config = dict(
    num_hidden_layers=14,
    hidden_size=64,
    head_dim=32,
    intermediate_size=256,
    norm_place='pre',
    attn_scale=0.177,
    bias='all',
    init_std_o=0.0625,
    init_std_up=0.0625,
    lr_mult_qkv=0.7,
    lr_mult_up=1.19,
    max_grad_norm=0.5,
    schedule='cos',
    train_tokens=92980000,
)
Each number is 500 + 25 x the weight over its row's rms, rounded and kept within 0 to 999. Layers, rows and columns count from 0. Numbers have three digits each. The size before them is the row's rms in percent of the matrix's.

# q: layer 6 attention query, 64x64, rms 0.109, rows 0-63, columns 0-63
# k: layer 6 attention key, 64x64, rms 0.107, rows 0-63, columns 0-63
# v: layer 6 attention value, 64x64, rms 0.0856, rows 0-35, columns 0-63
# o: layer 6 attention output (transposed), 64x64, rms 0.116, rows 0-35, columns 0-63
q0 086:513511426559464487504477494469458519476498499475464493513521532493500462513510496511504486474495526475472471523519482522517523480492500518506482515489441521526521507496549515532507517535517467
k0 093:479541502462548488499462539531518495487532509516504473509466484493509501456509512454529536515490497494500507463482523462526461514536478494501537504499481438459483483506518520501525523466504502
q1 081:447534510497542504525489517469503472473510495508494443521492512492489537501471533492524569554546525496490479481455479505452524474534511489487502499492505493495500515483484493493501502486466469
k1 081:524511491507461480463512469472508519525506481483541547508505506516457480467496500507499454492526514563546454514499507502485480500500562526510517512487493548501507502487500482480477521506453474
q2 095:530486452480508512483503509502511515488490501482505547468556498508539507524512494519468452485442475493544496481558512536493511498466531481516486541481525521502511522503463502489493468502474527
k2 099:523515448565518525499494490497528491498514513478500507452520495501467477499501455460494522453476512505500487507491496512506527466483516490502465513556472510563507469472505511497499487526550509
q3 095:479503496516487503530511507522498471509527511501516455523491518470502486444473520488511526495575520515507505520480500457501500464522470480459528456522473442486481460484540506497517507472492495
k3 092:517481527526471475512482507487446510538468487532491491556489542470516488518506527497455439519545535544486478516530512515498461522507491503501518510475520478459492492510486488533509515487488501
q4 090:504518547484504492490480478491455502486456470524502505528528539515481492490531533517456463502487491534519513481465489518477500499502529494484515481472552525514556533506533492498488469524511445
k4 091:501493519459464487471502449491509539532485492534540504538489433507457508507498495481519555486494502508501529467477540513480495466481499527451523526465501488482513522506519523501467496504490497
q5 103:521475493462502495547485502486514513468504472504518488537484498534464484497506472455567519527462499476461498561506473507482522507548486489528519501529532484538477507515508474510491480510478522
k5 090:473484458507491513530488482479523475525529525545511505544476491523507495535479507518492526522498489448502460460533489466498508511556511469502505455527488503474488478481480445543507475497500506
q6 104:515500485483516480511475509538522533519501497465498492520501506498515454550501471498489501461516513493498514478490505478534456473517488516552513493472563515511509466446522507528548512452498530
k6 116:508454478511559493488514522501510472504500488476509508483465523509516527531535533497448506468518525491481464510526526489529454513529500527556529495550529499495498523486478448519496496505512487
q7 121:482528508525509500464539469511454473520464509498504498480520530490496515498481519495482466477489471519536523433508515509483501507460536488457470506500510499443554519520496541487506482526473495
k7 081:519580528495493516511486504519475507452493509499496526531533508469470494482531508506539527503509465516541513506500462526483524500470507518452510516493508476504537485521538515445465518510474501
q8 114:480452496511496477513487521490509494520537512515453466501465500487531512482507490491476547519515555517499440502504498448522547488536471450515544492506492495518485500501518451514484502492500520
k8 114:478462508493526456534492510498497492513493497490468476521465552494531517507490499501481493537541560516476483490504495450507484508520460508540519488487531512505443488515513475544501535459480506
q9 117:483536511494495499475537491482501507559520456511487512505496485519523494520498544519422512484493489511529524476458524521491494486472477514539527466478523486535537512500479508500506485512473557
k9 098:481507502507468483484519490493493515477517522530500481480492515496526537488468488500509505511490472495470557519473525495510565482500480537492501544491490495548512508451496514447443495527509554
q10 093:524495504529504517526468527542472517523455512474513501511501535485500468542525500433513511474476525486459501495499503474484519463489547490491495525481532521512529530484551491487446483498501498
k10 154:488501500492522479539484537514484502505487478487494493524482541483522496521506540502483521513537526503509423493510469445507482486520470488551514487465506500496456505503506439539516509454505498
q11 108:513460511478497480520494490500451529492481535494522480498493505488509520506566470464552491503469510481463503482461492490474504481524497507488513550492535527519497555505509509500436489501539498
k11 110:517465509503541508584483502517497514507495499469523555480534496497516487512461549524473507510499517470496464456516495509479494486519499536528494480510478536486464504525522473510504450479503506
q12 104:522543490495485493446467495463499507487525490463455452514532505506478504528470492498463463502493490513524558507500529520476491504495489520490551486487496459506521476544537482509534513532488512
k12 098:499502529493529468484462472455497508535505523521518491545505515494461489471460506502486528516469498490477497556458498486515523475469517503458553520508505478476493479477495472506465492544464523
q13 088:521517522499493542486450493536497514522504545509489469504506524462502499503466521506522468487506506475500543470473468524538517471489525504463464477481473485506537475551541511487505451529500485
k13 084:519540498483493507488475514524487510561487492502487508521507489505483506520501498513538492520501496516513435542546465471455492487532503446453540500491508480476494485467525462516516548497494506
q14 105:442504453478509539466505494508531489543533485517519546494513492515466475492478510526458492501461526500492505458512509511482536517502462454509516461530514520500514523510500484467541463495504496
k14 108:477485510530495463497513516520510521520499500552465474525484475515488487529512478503514520522451506505525542468487501471490474499496486480467516505460476499432498516474496511473493572475465526
q15 094:522494490544499563498453504508525491499489541515484493491492532498504541529441460487492480478547519489514499520448525525524492477486497519520504495469487481491452477481492483482477481494528539
k15 095:474495549495496527456492519518524451551513509459490517494498548492477544487507478500499459500518470505501473510521499523479439521447493513482465505497523508488502496462489511470490541527509503
q16 121:534479512483510507501524526526445505517487468520533504506515499509561504514533493497481500490486466526509504442494535495465505500458501494506488528458558535490526546468476486499482497466484517
k16 110:497513433529543540513505526514539511481525526484485481452514527511500445487483472478501496498488492451477488499492480498520505488479499504474456523528501504550486479489528498498516467505560496
q17 105:473512510515518496509519478504583501491518526489511497517486464473467507462475490495513514518476528491477470537508462505514477522544479483494501503545443458516449479536503482486518488518512498
k17 104:513492525490471462524465505464488500516512475548485491531513496503512521496491540532528500511544479495530491476513490464507508490512550482532511486482515524446481502513464459542528544476457489
q18 098:499504533466535515490532500537473487533490461527542486486489526484519473511502511524457525484501496544507540442511522475492500548478508529498507472502508484474522511459511486466484448487514525
k18 088:497495463498476495486533478516469543462484570502494482489534510491473486514494468481477479486500538520486509529462531525510475488477468552517503491504499535486541501498511550468465489487532487
q19 104:467505513496474508527506518488546479483509530497496472528480478508479488456479539484556513520526520465468479512471495500454533465537495478470512509494442506505470495545475507511521521513488536
k19 095:462498511502486505484475493511512470524498451519499511513506516488519505467498543530541533530528478496532501477560509462497549481545494469501486492483529476494473484516494451526524542479465500
q20 091:455517534505482505519481531527504519515531556504484484494486494512488478479465498468517519518547557476468474517491507471530491470551483485460495528483478484526471455501501503515472495463490520
k20 090:508481518498511477485478524504478477548475487499492500526476551469519535479473542511492471523542501534509507483500491476494487491514461458532515500482493473471487543493489460542526527474440510
q21 084:540479504456508484497498458499503525482497484489510496475536517484500497512501502538493471469434440550502495469559483544517501515489507500536509539474509532502530525476500499482504478532505500
k21 097:503498458510534519504522480503531525475512530467504474462508497542473440520509458496490507483505498485487501494481507545496523508494516508499498506528479540523505490468517536437481435536525496
q22 101:504505492505475523498508540496520469504573541483520489500500482487492497465477467488530528498515516468515494506529491466489545487531464430477515469494467492523493469484447502501536491493492509
k22 083:521472488552500471538460504499524487517482452502482476499500524523536494529524475507516514472501523471526493519485490453513500502530487479504462488500534509506480542475475471527530558449480506
q23 086:471512516495500503527514454510494477568503482499477534517511536477511490514486534553463522518534533535503489475481491492474531495482521465511522444508555507494496519507497462499502496481490542
k23 131:487497544498464461493518495467479465517466484497500444505436515506498517478541524496498514514545519530513501466535500467497467496522480504498525530493494492461472498513484486553506548477486494
q24 104:500507493496525486499475533499529525491513508478511476511478491492525509473520505517497506479537508452502482482534436453512472531526504510523546518513454481495481494474552479506543523438486503
k24 073:478508476513539473517511460499492516491474526474518472486462504480515493523497503476440513496507561516491491515485510536504477493534508573530482481544495503511518514466520453485484500508529464
q25 085:499498512486459522480552472547492494517513507454499508523512510470479461478517497495504521539469522468514531441500510522499500467488507464430486474474458499498523516490494505467511481514492470
k25 107:521533491506506476531455525513471496494508477517486514518516489502529491501528549530547530509474489484531489477509505497473498464533475443479520497445513446476503501493494494523532554480477497
q26 115:469500497472520505561475498512533509465483505555493488532462520507486491472477524548485495537521532468490476520521488480552474503519501492516519495500469488514442504483446505500500476492524498
k26 072:466469490500499504451544488517489458507514493474510510489462487478506497506525493539492509492572550489507517481508531546509468475547488468534503530500468521476502496468479470473501531497519485
q27 097:471494518471490476464518511514571496486518526499527484469487486484476477470528499542451490491515508479526495514500490467499496560507505490492518521500463454550528525481531471510535501498473482
k27 102:479519477501495503487487451532490523503477506498474521535506494481540482528482517476497518508495515511482551532464508557522479474484505525445516516484494509503565528483497568490499516514509476
q28 113:512529476522520512520464477486513544494472470492477451498530488547557498511500459492463458497501511471529492501498468493523490498494494472497493490504523513569488497515455473509490526492542531
k28 117:540480521498466486459483487503524522534540492456507504485474545487519519523519541528492472492525539470487530489482554477486502477452501513496486515525491519471480493474491460535477538474501500
q29 104:500496492485504531508474443477528442530530503518464543493482522506484505506435499547465483489505519508473535504546498493534506515513499485525467473545486516471512504496521494492456483509513502
k29 108:522480499483486499462533529509479444543496521514478425522498512511435519541510464512518445505481501512510492509495479524489486529506498476513500528489478474471464493508527522492530516482487483
q30 110:504454485473513539554484474533510526477483479489544510529506487540499463475522465530469519497464519475479486478518474505505473516478501489518465473527525477474477523502489483483490436500512522
k30 113:517486487508490499492543483529487502515498522484479501504448479480512489559528521505518490488546494478522537478544502486487447509533496465494500492477485524437500548480437481508516509494491488
q31 092:507507504514519488520473531545498500527474494499520509498507508464505546509439484500492533526493527512494525495516489502515539504486521518446497576510499499463509492494481547499445460501478531
k31 089:484546481493480521491503517533453506475508513475456497452491535487485480481478533479522463496545504501536463524515462514498471505520522463550521485500482514486476470488524538515515515525488536
v0 090:498479470463545504515496512527462507522485508474530471519524524489517492522462476487464485519546508486443509486462493475451482496476493464516528465494461514523499505462490495456532496523472505
o0 091:514509550501481466514495527480533484505502518526529501484523495496482494487519508492497471528496460466544473482540480509542510515494459500480473453492477534442477546512513487562476504501496496
v1 082:512494471517540509476458494498477505493493483522537521467519496517549504459488503461497496455504497518530484524509506479522505527512499531444507473482485553493504484454526470503518475455450490
o1 086:514454514490466523534523480493542490469487472505479512581490494528511473480522508478496507500465494444548537494508502524456514469455514500510506482494529512494477520535474526497496492491510499
v2 097:469488466474484490522510516494488521550499519513474524487564486477553483476518518481486478500510484469491501511489479488520507461506502567523505450506494508481467546540503480479508543505518517
o2 107:512498463551507515532524558507503469489487471477510529517482503469476487513512512504488456490504549503509505440538505496463515511488513459504486447528496507525448505468523528517487473506503512
v3 108:506495490534491506494490495457531483493509529496475496492492484503507507519502477562531479475503520481495506530495511508492486461525495534507458513547503473508489452513477498543453487509578451
o3 102:498479477503521526470506468509457497544507520450481491499475517460510486503490507536473514475525544528464542465463539482521512523495493488530492510478531498532531451471499516463483492505482525
v4 099:489495485496496492505487484482478487477496490486469485508483493512500446501482485518533494484526513462468514519474436532452549459529477511487475486524501440501487483562510536503507468527503496
o4 106:465488510494486521488472533486489509542456513475491462481457522492494508539483475502516522523539512533437518476507503500533512503481561494513453487486518513489500502494527512478460488484555500
v5 102:468524457502488473538471484516515521493496475472533486477492523499470532513430516481514466530501487495480504543436480514511461458497525500489490467510530475514481507503510494516470517522506540
o5 106:447504495487499510504540437490518510501501472494510503506543532506503530498503530566520539496515538493457480475520532539508490513479507498493464485506481475481473525465474505496482443506521488
v6 092:528494517495488456494536499511482533558479482468525509504485484500483492539514454515510493494461509514495517467467550493545526422546518509462501495475508507512484493505502516505501525528476492
o6 091:495509503500538486475500494471480500537510484478540518489484474501473496519489507480554500487499500447528505537539474509510469460492462554486504515498475504485498450505483549485553460501470496
v7 095:480531512451469462494471488494464500534446501501506501518496481474491473484542517506495462499494487512421484503495467486469475483509506483525503516519469500510482540502517515489490475534561523
o7 091:506541511494523467497485569458496513511507502522512553473553507497455498494470481515518499525496497466457481470532490505519469505462496501474474507500526510495485505532515453475474472520533487
v8 102:497517500521511492561489500501530504496475514510493507478512492499446497519528485475505524500472512471557494506476430480472513483493487474451456486507451509492498453480504493516510478525523546
o8 099:451465518518526496472489461520513481517506492502513555464518492453489515530500483507530482523472494529485551514470517507496553499534547515501521520470501516481456504483502469470463518492520492
v9 089:527515491548502514513490478487470498450459450505463500483491477521518524453515512508475469523481468510542487521559474485517515470507499489502535536505527506499523530513459463506494475473485509
o9 085:518492450469531536522526490498490516452489469532475509542503510555512452526516459495529539493486497483507518490496451516480501493509501491504532521471526446503465527489498480493496523494511463
v10 104:532496484529509477497515454466559498535510547509486468512501510492487496531517472519523517532535487502527477505458519506482482451527489502491531430507491484458508492488478510458511504506494470
o10 103:492458528474461527457524526506456536506490530512516484492472491462528520486491509521517487532498509513521531500469536513521468468534519538477534481481483498505525486451513542513528516505460522
v11 097:463493481524506503481470515497545535490498517502463544551520493459490538522531521549513535494517518485507465531467467515533502484485531499511493495533507521518486535503516500505501467534529452
o11 094:501484494492507523493513486509518478553484532475498510507475527465460486524472529571480470474499556536529512461471537503495521507524507476477444520482509519510514488484505466513486499515493468
v12 095:443501486572479501514536525469490555445472497478510498471517512547499478484526483534521480529520501507507532505503496522535478507493524499506495526494454483509501493486521477517503523478482457
o12 093:525491487508557482446508513519512474507491487475520492534512464498494530506464448498486492503563489444517507508481480523496516486529470502515508505522515441472483549508481479506523522525518501
v13 103:536519525511513483522515474452501484506517539518523490546502508487476517499541502500512492496485488486545545508549526483490475527513471510470467484526479494492505479469485537515467526497488423
o13 102:490506516476503506471489496525485536522507496491477523479453450509532495447501471522481506510482487495500493531463533503498482450492501515492559499450539518524528467463507496487530538491480540
v14 086:508509487473450497529481510480506481494513516518506541492478520472469513524474449528506509533514504493443479505497452530516500461525518518512470542453457530536501514527524482496473495484502472
o14 092:461485542492530471515468513513483499548497518530474497494506537437463494459477513487489503473500525527469518482503516483513524494497480508507442468509498487486527519488511472439535497540514498
v15 097:512535469502510518503482448536501509501532490491491481540488499507523486503514477485534548466494524468549503519556480495517475552471479479515512523515508451549508528476483492493472479492518477
o15 093:524484520468558498522492474509497506505473513512470529507460521551515522560522470559473505531494466516461511514477501505526479466521485489485502520513510530498511499501495472493469517459456496
v16 094:526526501559504492466507515482477497396507500504486457515496485461465527523487512495493501520494474481512524520520505486485480487511498512441524498508497501504489522526478505531542521520469491
o16 092:477485490468497500479512514467538528522528446491488496519453496552517502471513462519521519506495523473504515526471498554500482521500507457487514504472530499468500502486506459511508536476554458
v17 078:524534505514510477458500456494489476530478508518493487487522464561502519504485530519462496521468511524513523480513497515499563521541493450493498520497508483497519502454528483505527529453518533
o17 075:533503524493488476494533499477519541424528515553485511492533478536534487491501497472545523497489495481527523525521463516513469506470525519493501515491499442488475500492519515501542505482471520
v18 086:535501509496522503520522522537471517490530483493501509503475545498505500524461543510505463515500497494456509437521463497534519533519522519510519525472518493529470509486439484477502454516489462
o18 084:503534512516540510540463490456509412522496527510487490499555501508493491508509502542475512469516512475538480488540475462502495485473477495554500499489491499454502514508493507498522503471496488
v19 085:510483553499484474523487483495476498510495531482488529477483492505490497478503463483469487530531502551543501512510505519460523519461497535499498451507507527482522557541523485494482512461513442
o19 084:520543497469485538467457524553489535484486479535478488490497496490452508516467518471524503544483482469509536483460503477493494511486446490485531468514508476530506496539519498516516529510481521
v20 091:533493506490508492562456521506499513482531481537505513462511463473483492475567485463493504497495518496461479550496516515480481521522474521525463512510473528498517512510523493511446469532499487
o20 098:471491495487541536495479500506468503530483496528455529500491517467477494496492506486468486523464522486454514453484495486502533507523491486493519487496533523545556498537489497484456473467559507
v21 085:560470448496493524495496538473542497457512518527509494496465494475486507494517500532501546487500478526523489532503504517503472493509445472525501520502462528451520535487453498499536488486499496
o21 087:486472465490464503498505517511473512508508499514503460491488523460511482466515498516452501494494505537522557515465470494499528488559525525473514517514501539540553492486477445466505525502487504
v22 086:556497522484485498531452481493485511479556495544477504485492462487464486534490498443485521520488509506506473536499502505472496479477496503501500437509469486489505474517512483483425500499496511
o22 082:479514492494481547481496470522468565517481491510453523503507540485512527516519525493519518532472538510464504490447512517522510515495510504493520468490513477532561478492515509447494507462516505
v23 102:485485458475478491486487542491492467531535501522503470471538465476502511469535499529469491535509488511476502500493560481493464465472479497531500491520502518529499498514440500492498515532516442
o23 101:507481482548509508477516509515487506489507493486499479494518495483537479460480528479442469502489560486492495466516515481502486540563465465456481471474518523552525478476513479513512511516485502
v24 094:541501535486521502444490531495496498482512439470510480504461468493524541523508448485509481482506492473540532459489447469489505479516522478479521496506468515486503473530487479509482473515481485
o24 090:484507541505528475515522492506468505529497490462481477490510478509489489498530521494548510518513472493541551548485507487482523475503487507545481508474512469475518450496486516497508528497546426
v25 096:511528512484490501489514491475534516543493505530507486511479499489524577509518484518485486478499490520461473464466448503476478488484516515477458551518528522496520511535497450527475473469493475
o25 094:468537542494542486513515481510462479490535501507483480472484511540485488468477546470523473460483493534509545464508532479462501523507483527525473510516529481500538516476469497492522489526475470
v26 088:484489492468551474483509503540502503530507486527551498446479507483472531531466451500461526526508501503507525520456528481513482521464522541492502528504552482494483528480503513493503534485489505
o26 097:505513553485498480481520476500511494496541479496522472497486508505461514499533595503509506545496478465502479503510513473486502517529448521468517475547460484480490517497483508496505472501468521
v27 092:473509532482472525539505489497502479508488484526506480497493486547489501483513463499487523521483505508523518505405484486498513481488489436475478509471502500487477495521551507494468529527537458
o27 089:462502522501493471453527480515501552485512508489505476465534463514483520511485515498527490523510544557487500511514475470506534461503465493464509494468507457549496495476512478475489503494496557
v28 084:513507511517525501481482488486511496482537549506479503485505519503480508419502505550487474488511510466484515517454492499488486445519541507510482518504487519545502471495538491524454538485544507
o28 088:473474514524512476515500475514493484508489539484499509502493531484519472480490514503495494463540517539501512442482550515505534549499495440497462518471499477530483482465519552456513501529513509
v29 085:468501506461476493494477483490524520512468551480512527466488456513475489529500509531492472500513486484485513515500483483503543586510477538527498511477492513551474524498452462487485487489506499
o29 076:511493502539515541502485550507466485489539541506476470519514524444471515495495546511471511528519542507482524498502499472467487511461462476535506530493490504516471514471467465467503501489475526
v30 093:499493515480538522489522494504518463485514515423493493515526526510460541503556498524522504525483495526497512505478499510542499515476494492511503452459486499538475470442516471494516464491512475
o30 096:531539500522487496462494456515513476514494550496536498503525461467480489478508457510482503522485519527537519514500508466506462473480449499456503542495485506486484483489460508535521532538487529
v31 086:488514509515497495509482542509560505468491517482502511488461463453457524531481489525519534507506493486520510540489441527535499522538513492495513536459528489497508495519495472502500524526550466
o31 082:452466513532514496502498494498500488504500498530466487481489532454486505485468517567490554476514556566477513529467525491479523496525498505534478499500505516487518475506480459481497491504521480
q32 080:511506507464531483524521517468469446454544515482508502497525484528530520521472556478523529476520487537485527470483521490494507505486513506511533491512501497486506567460510493496487543510469523
k32 130:534507479485478552489526453514511529515510521476524527479540486483471469516510496506514500471501463512498522480519509562466503480471518470479459513519505506458558501521469532490479488483521480
q33 106:504524479544524512512547513480511488513525499460489507486528480510477499532495485460519506487479503468439515473476492526492533487486517524517473512517554492500545538475460495463461486542493509
k33 102:541531490479498546471506523542492517493501507492546517490532479522475496477519486511500467478498465461501521479515522531475531505477526483463467542502481475508543545505517530463516456511499473
q34 114:489459535486479491476487524489493509539495497528502507512474524481531544464520518537499524530513526503509473515490547467509500487524490512483538454500434511526452501479522468514474483473468483
k34 099:460471507512492470522474481490527491477499523486471457505484501502497486496471500512526504525522539529482485500509473483549479500549452492518515491513496499482422461510484475549481534499511535
q35 084:534530506492540480509481498476480478469505510494512488482504453504508497540506503483516489478509483480471562502500451534498513510492504537513469526491527564477575521500528504471494532508498481
k35 085:480518524508480535498502517503513531476524526510507540473517520511475536519498497497470481480469460483515521480456514536491518493481546549468468514519519472530538501447531524476477457507518487
q36 096:522507500524483525526458506508490489498492525480520515481513517512490507532513524474552465488463470488495506483515514549531510536475529483539452520475506554477554477488472485465499474525508474
k36 079:505539494515508541457512521535472513469494505507505572479523490559486488497485488529491502494460473453484509461499473514486527507488547516484469510524475493534541486486500495453503502487506496
q37 081:472510487515489524453461486500460516501491528461508485497521499522481516447503494543517450528511490547490528513534505506486526509498487446505489508542523494549467463481500516475517494461507475
k37 082:489492484483481483454487527515456504505521504527496520481515545543480477504486493522459501490465501516474516510508478496502483489472513533531532494489471506454562428541500489473514520471517509
q38 088:517480490517444508471493483507532508509511524506576471477470544511506542499484497481499472497510535498484489459480556509467527530487533485502481486500483486528474527527477501486521480488460476
k38 100:524538477494515512458507534511456523523538511459506529480506498502488499488500491561551469486521483453485527489521488481539519463479491487491531513480494499449523519512508501516488502560522502
q39 100:527508493497498499520491522505493446478530445482450505496494482544485478514539478480505515498516522463467502473535485482495466537510508457546505506466483475510526520440504520515519503520496465
k39 103:518508518479502515539541513508493453505474512521498496489471535438511489449509503517503517479492566502494498511493528483517451520550517517521516484502534506488465475516481460499453499466505493
q40 095:497472482486446510506531541487487479502482501463486531483497504519499487518517510451499514521502538499517470476491529520474487494496524521543475499501510523542510520439575483470486471503526473
k40 100:495554511514519566513514464528519482516510516478482543486566534484472465490505498453493492474465484481450487480511516492506487516503494500507526462500462510468528526501520520518504479515471500
q41 082:513484549535476559466490458490523493552519518498492511483492465503527493487490490529505504496484482529507555517524538500509551520488477511474503505490491472528513463552495513485533502519529473
k41 167:518541502486512531471487512529474526481494500481514558459547487511485494513479531508488484478477429486506527484478506532489506504471536508480480526501491501523569535476524491467515507513499475
q42 100:458490469484473461505480517484505531531524483513473465541473498487544474459510533501507536518518544507501465521505472488490503488537469508505515477478495499558471480518496460484530487508548505
k42 074:530542489509467509492490486518515538495478510461511576461548509488471469510443485480487468477500498496512559488532473508502473499471535484486474504521499498498538501460491508477499498486515492
q43 115:530509476515522563504496447501518486507524466471512500495547480502526477509492484474528508474482491504459536497533492521467526531477492498508452428506524483487509502481479549495497489506510473
k43 105:502497519482508452483474531485504508443498501470505483494447510463498503486474518500496487534522535533478492522495504460524469532518483509541548502493531497491425479500494477527517530504502531
q44 118:466460519461484532454494473493505498524513489530494498475462500497521531485501482566479509514538537528521475537533522525550500536521506516445491477503488476468474499493514476505503517490518502
k44 099:524514506507505508483496527482501466484489505483513523494489523520485512490499491518511475531512422521470514449472520540462511510489528472455471537496513500496551490522513554497544504473466479
q45 096:441502468492494491458457511494513452510538461494485509493482463475478470487514495514533543544484505506522479520488483514474493519520476482470486509494480500508495487559509491513535545485533460
k45 080:499521503494494478495496504548500492519531538498511546479510509506465506475446490483480477483477492505464513500466512568506502496482571489525517500492526497524548511467490483475491545503536473
q46 093:497508514463481492514475464478509463488509457486492489510559548522554517518500500523447478515505515491520496465472524512481524450538507535453514497478515466495531481531495517483498525493503499
k46 091:501507496505474521433473467484501507506477580500473479509488498480487522483467514478535494468501477528557518501529504506444494480499504509474502505473451495503533493513492514528483465525490522
q47 091:524490534518473535422545507507512486496535485504478528503498484497495520479489469540479502486467507520501487483527517460486451523528477480471520489510437521513489471525475512467507485494472509
k47 092:513566477506524483525536477481445512509452466548462516476506490480501505514488527531490515499504440504453501493500516472499522521500494482430523514503501470535498516504483492487502509515487503
q48 152:500444567501471496468478495512506468533493523545486501502459526494538530485468465509490501516502492517547488519494540488517494513511461483522522457488467507491452469518535483522505493491503495
k48 107:501477529490512470513515491451498475538510488505442459530470490466497510518494499538502500504519542553521490508488468477533472515531474503531521464500511526504455490513454483517463537499503507
q49 099:490533529490485507506500539490482485487545468511502494519475523509519524481522510492488529530531526507510478518506480445524477476542466521487540438547469487492494498452524499486500521456487526
k49 099:526468499489525481500530468466497469505497489449463493459484525522474524514492495528477498451499506493449534514486498537471543530478503509520503523547495526507526510567474506483488483507512492
q50 091:479493553526490474450516457488502487514489517500439506483502514507456505520464490567502475491493492528476527507468529519474560521481516485504491472519490493485484485518477490495507500544502464
k50 104:516460515473513489520477512501492494529509471501545452510493474500526533470520501467507517515556517499511477523544532473474478529502494479460537508488471513484472460494496494524518496474493432
q51 095:486493492462515472509501562505495508495507469541521470526465522499493521496532525481511537527535524500484478490487516464508475491564482507507547461482515488511489507455538488491498498450477531
k51 092:493464487491470443536473457485527481495512495514432463522499470484477484505517482511546536497483539566486509518511496491533502527492483508515518491514513495477489483517461475528482500514497468
q52 090:506505529498499492523513548486456499486476444514516491527475513500503531488514564511519491564502510502511470479533535483524475520521481536500504518450530513479518496492521488522498501445493531
k52 109:471477457482455486520474480502556472494507500531494471497458472501521519499521488496505528484464491550495504513474515502501509520534515447555500470496501497452465461514463480525498510496523509
q53 096:507498482513474509471527444493533497539504544494506495476515509499491456553458472485544495501462468515504533486485511550495518506453519494520471507485508502448530472460475490483490514508509491
k53 093:496515491512478524473497539523473530470458521490515543476526492509457490510510501504487519483490444493505494422496521521484524499460501490466502521506469451534540518502508515458514474505492479
q54 102:470467486510470505483527478488523507503501561479493481485534489468461462493483480491504473470452496502502512500500513578515533507436512480511478511504540507512541491520478522487485488528516494
k54 088:498551484536512515471500514511489547501487483469529531504553503518460493514521509506474500509470447480515494490472504480519516468459547501463501511479485506485564533498516526488543511503474497
q55 108:501489494463504488535513560512500522500486501503488514514458510497505525432531484480463491520542498500516463474476515495493508498506481521468516447466490496527458522489563502513527476464507504
k55 082:505475476498562485503467457484494443510557506484486481534516495502521489527544505506499488502514547540546457508524489458514465505506488462524504485498486515474483498494497494516492479473467526
q56 083:502487516565543519495532487492516504510547544478463553496533498460519472457476486518470478484464509493486517486504495515474506478496456511517492466527472540496498495546505522486510515507484473
k56 085:552504506527528497520507475512477529482498489487512513492515506468525513527497519498493477496503487526457500536505482493489505504494505513442545514502442438522482546500471506474510472539465553
q57 151:491539472506465518504509495486483498468517506474519495469521510517450505561503485458519485451471470487446526491483496534516497506475533502512450514497513508490558493479498535487475503540514499
k57 073:494513510496470427550481486520514475527476491478484476530498475488497483472485500506525487556444532526509521558461502499525493492530496514499538510502495505513534462519498505506494457512526506
q58 081:443492504503510482469489492532498527478525515506480546474499501488485511452524465523503484483554500498523458535506498489457454464552514518543496497526476533481491490474522469495483504519485514
k58 127:509536520540527536481518476521487496516524474484523528469538530505470494505482496486481502474460463462487523465504504529486535514461499515458464498529482498528544521494510541470514456508496471
q59 087:464486498460502542507516538529510480526518481512453518495489483500514473510513488530481531547552469467521502493492502455530503494542516477480497498484490525482456468489472528510451484495530469
k59 102:486497471496516497517496509480494464557465486532492486479457495476492491475448517473518500492520518519484480486471530500498491495498507507533505490577509522510469483514544498454569514471506498
q60 083:468492519505497489493468498513546480492456502496486515484513521507473537484491503554503467536549513497529515467540480463547499529496489514560515476494458503505462489477497477533476484474498478
k60 101:499507469484512557438521532526493502540512501477552517456513479501471496506491491518479510486469457476482513476479513553485510507469527516488481504481506505492545502472495502461512443497515502
q61 090:515483481468498460541494501477492508488534529500445513491469487539536535515492475548499493454499500499491490500503487526512537496508522511567490513484474480498446497471528491502492500524474554
k61 092:492509517489509524504475531499517488480478537506538513501508525492461491474565503543503492502517478447530517480511505507473496510462497533455491509529481495506547516467508541435515463482496486
q62 089:504491476483485522489535477470545476502523500495494497491534492514510515509502451452468451507477524527499486524544499517496483534443488507552503480522519522492459493491498485569510503503481472
k62 089:498524508461469517445511504490532521468506478486521518548547508498482488479494560505477518498487494486489541493499492498504518512506503493471493532506515477513556495488533515455511451531460543
q63 092:511522495509564485515504502509513505525488507466469456506544466499478549512489448495487502540531478511479492451553489468475499528496544472527497496546520486482528508492510519514485483506516491
k63 087:512494502496498447478544513505497453531530503522473513523466533496507510485519521520503515504494564541528495465472537425503499498511482542516514491496502512493464483480529482509495470494474530
v32 093:529530495530515511513479521515535485540477504463496481513514512470492489484511460494493503452502515481513540516491437485472506528532520495438492558486505529478493532449495495522475511519484487
o32 086:523486509511524477515482548471480494512487483517492493557472514509509502491533480508481504489502482483466456463513521514489532475536506547515494541489496563448532532477472511512461497537496501
v33 124:469470465531541494496516497512524516511518528492498499508503506466526543508568514513521450522534493475501496490517505474488483476528501531473494558530484519483493537525489454459478518489493470
o33 125:501481434500535511499523478560470469508527479487534484482446506513507505507486505464489475504522526553499457490521499490481518465533525504502525499474490533477538509488495472515460474521485501
v34 102:511511509510523500490441473506534482521516539491478525536557563446510496545512495549507510510507505501531500511475493520521521492518509497479473466468493529487494506494528482479481463542491490
o34 105:491518498515508483527444484527484462497469539497544483507509498477502493487519531484484494493487521524495453489477502505485531453499462510497488508459470560478470506535538549533495473498479473
v35 103:494491482463578476485494472545545500514497479494545490502529479503517463463526448483528506491499507474487467475531492529514498487459476508519474514494507490528477517476487536501547510516506500
o35 095:537520484516553500460505505494537487497506494495498474529511477565473499522507496521488490467525475513518501456557496510489549489527499508432472512503458485484475512514485504529520507497531480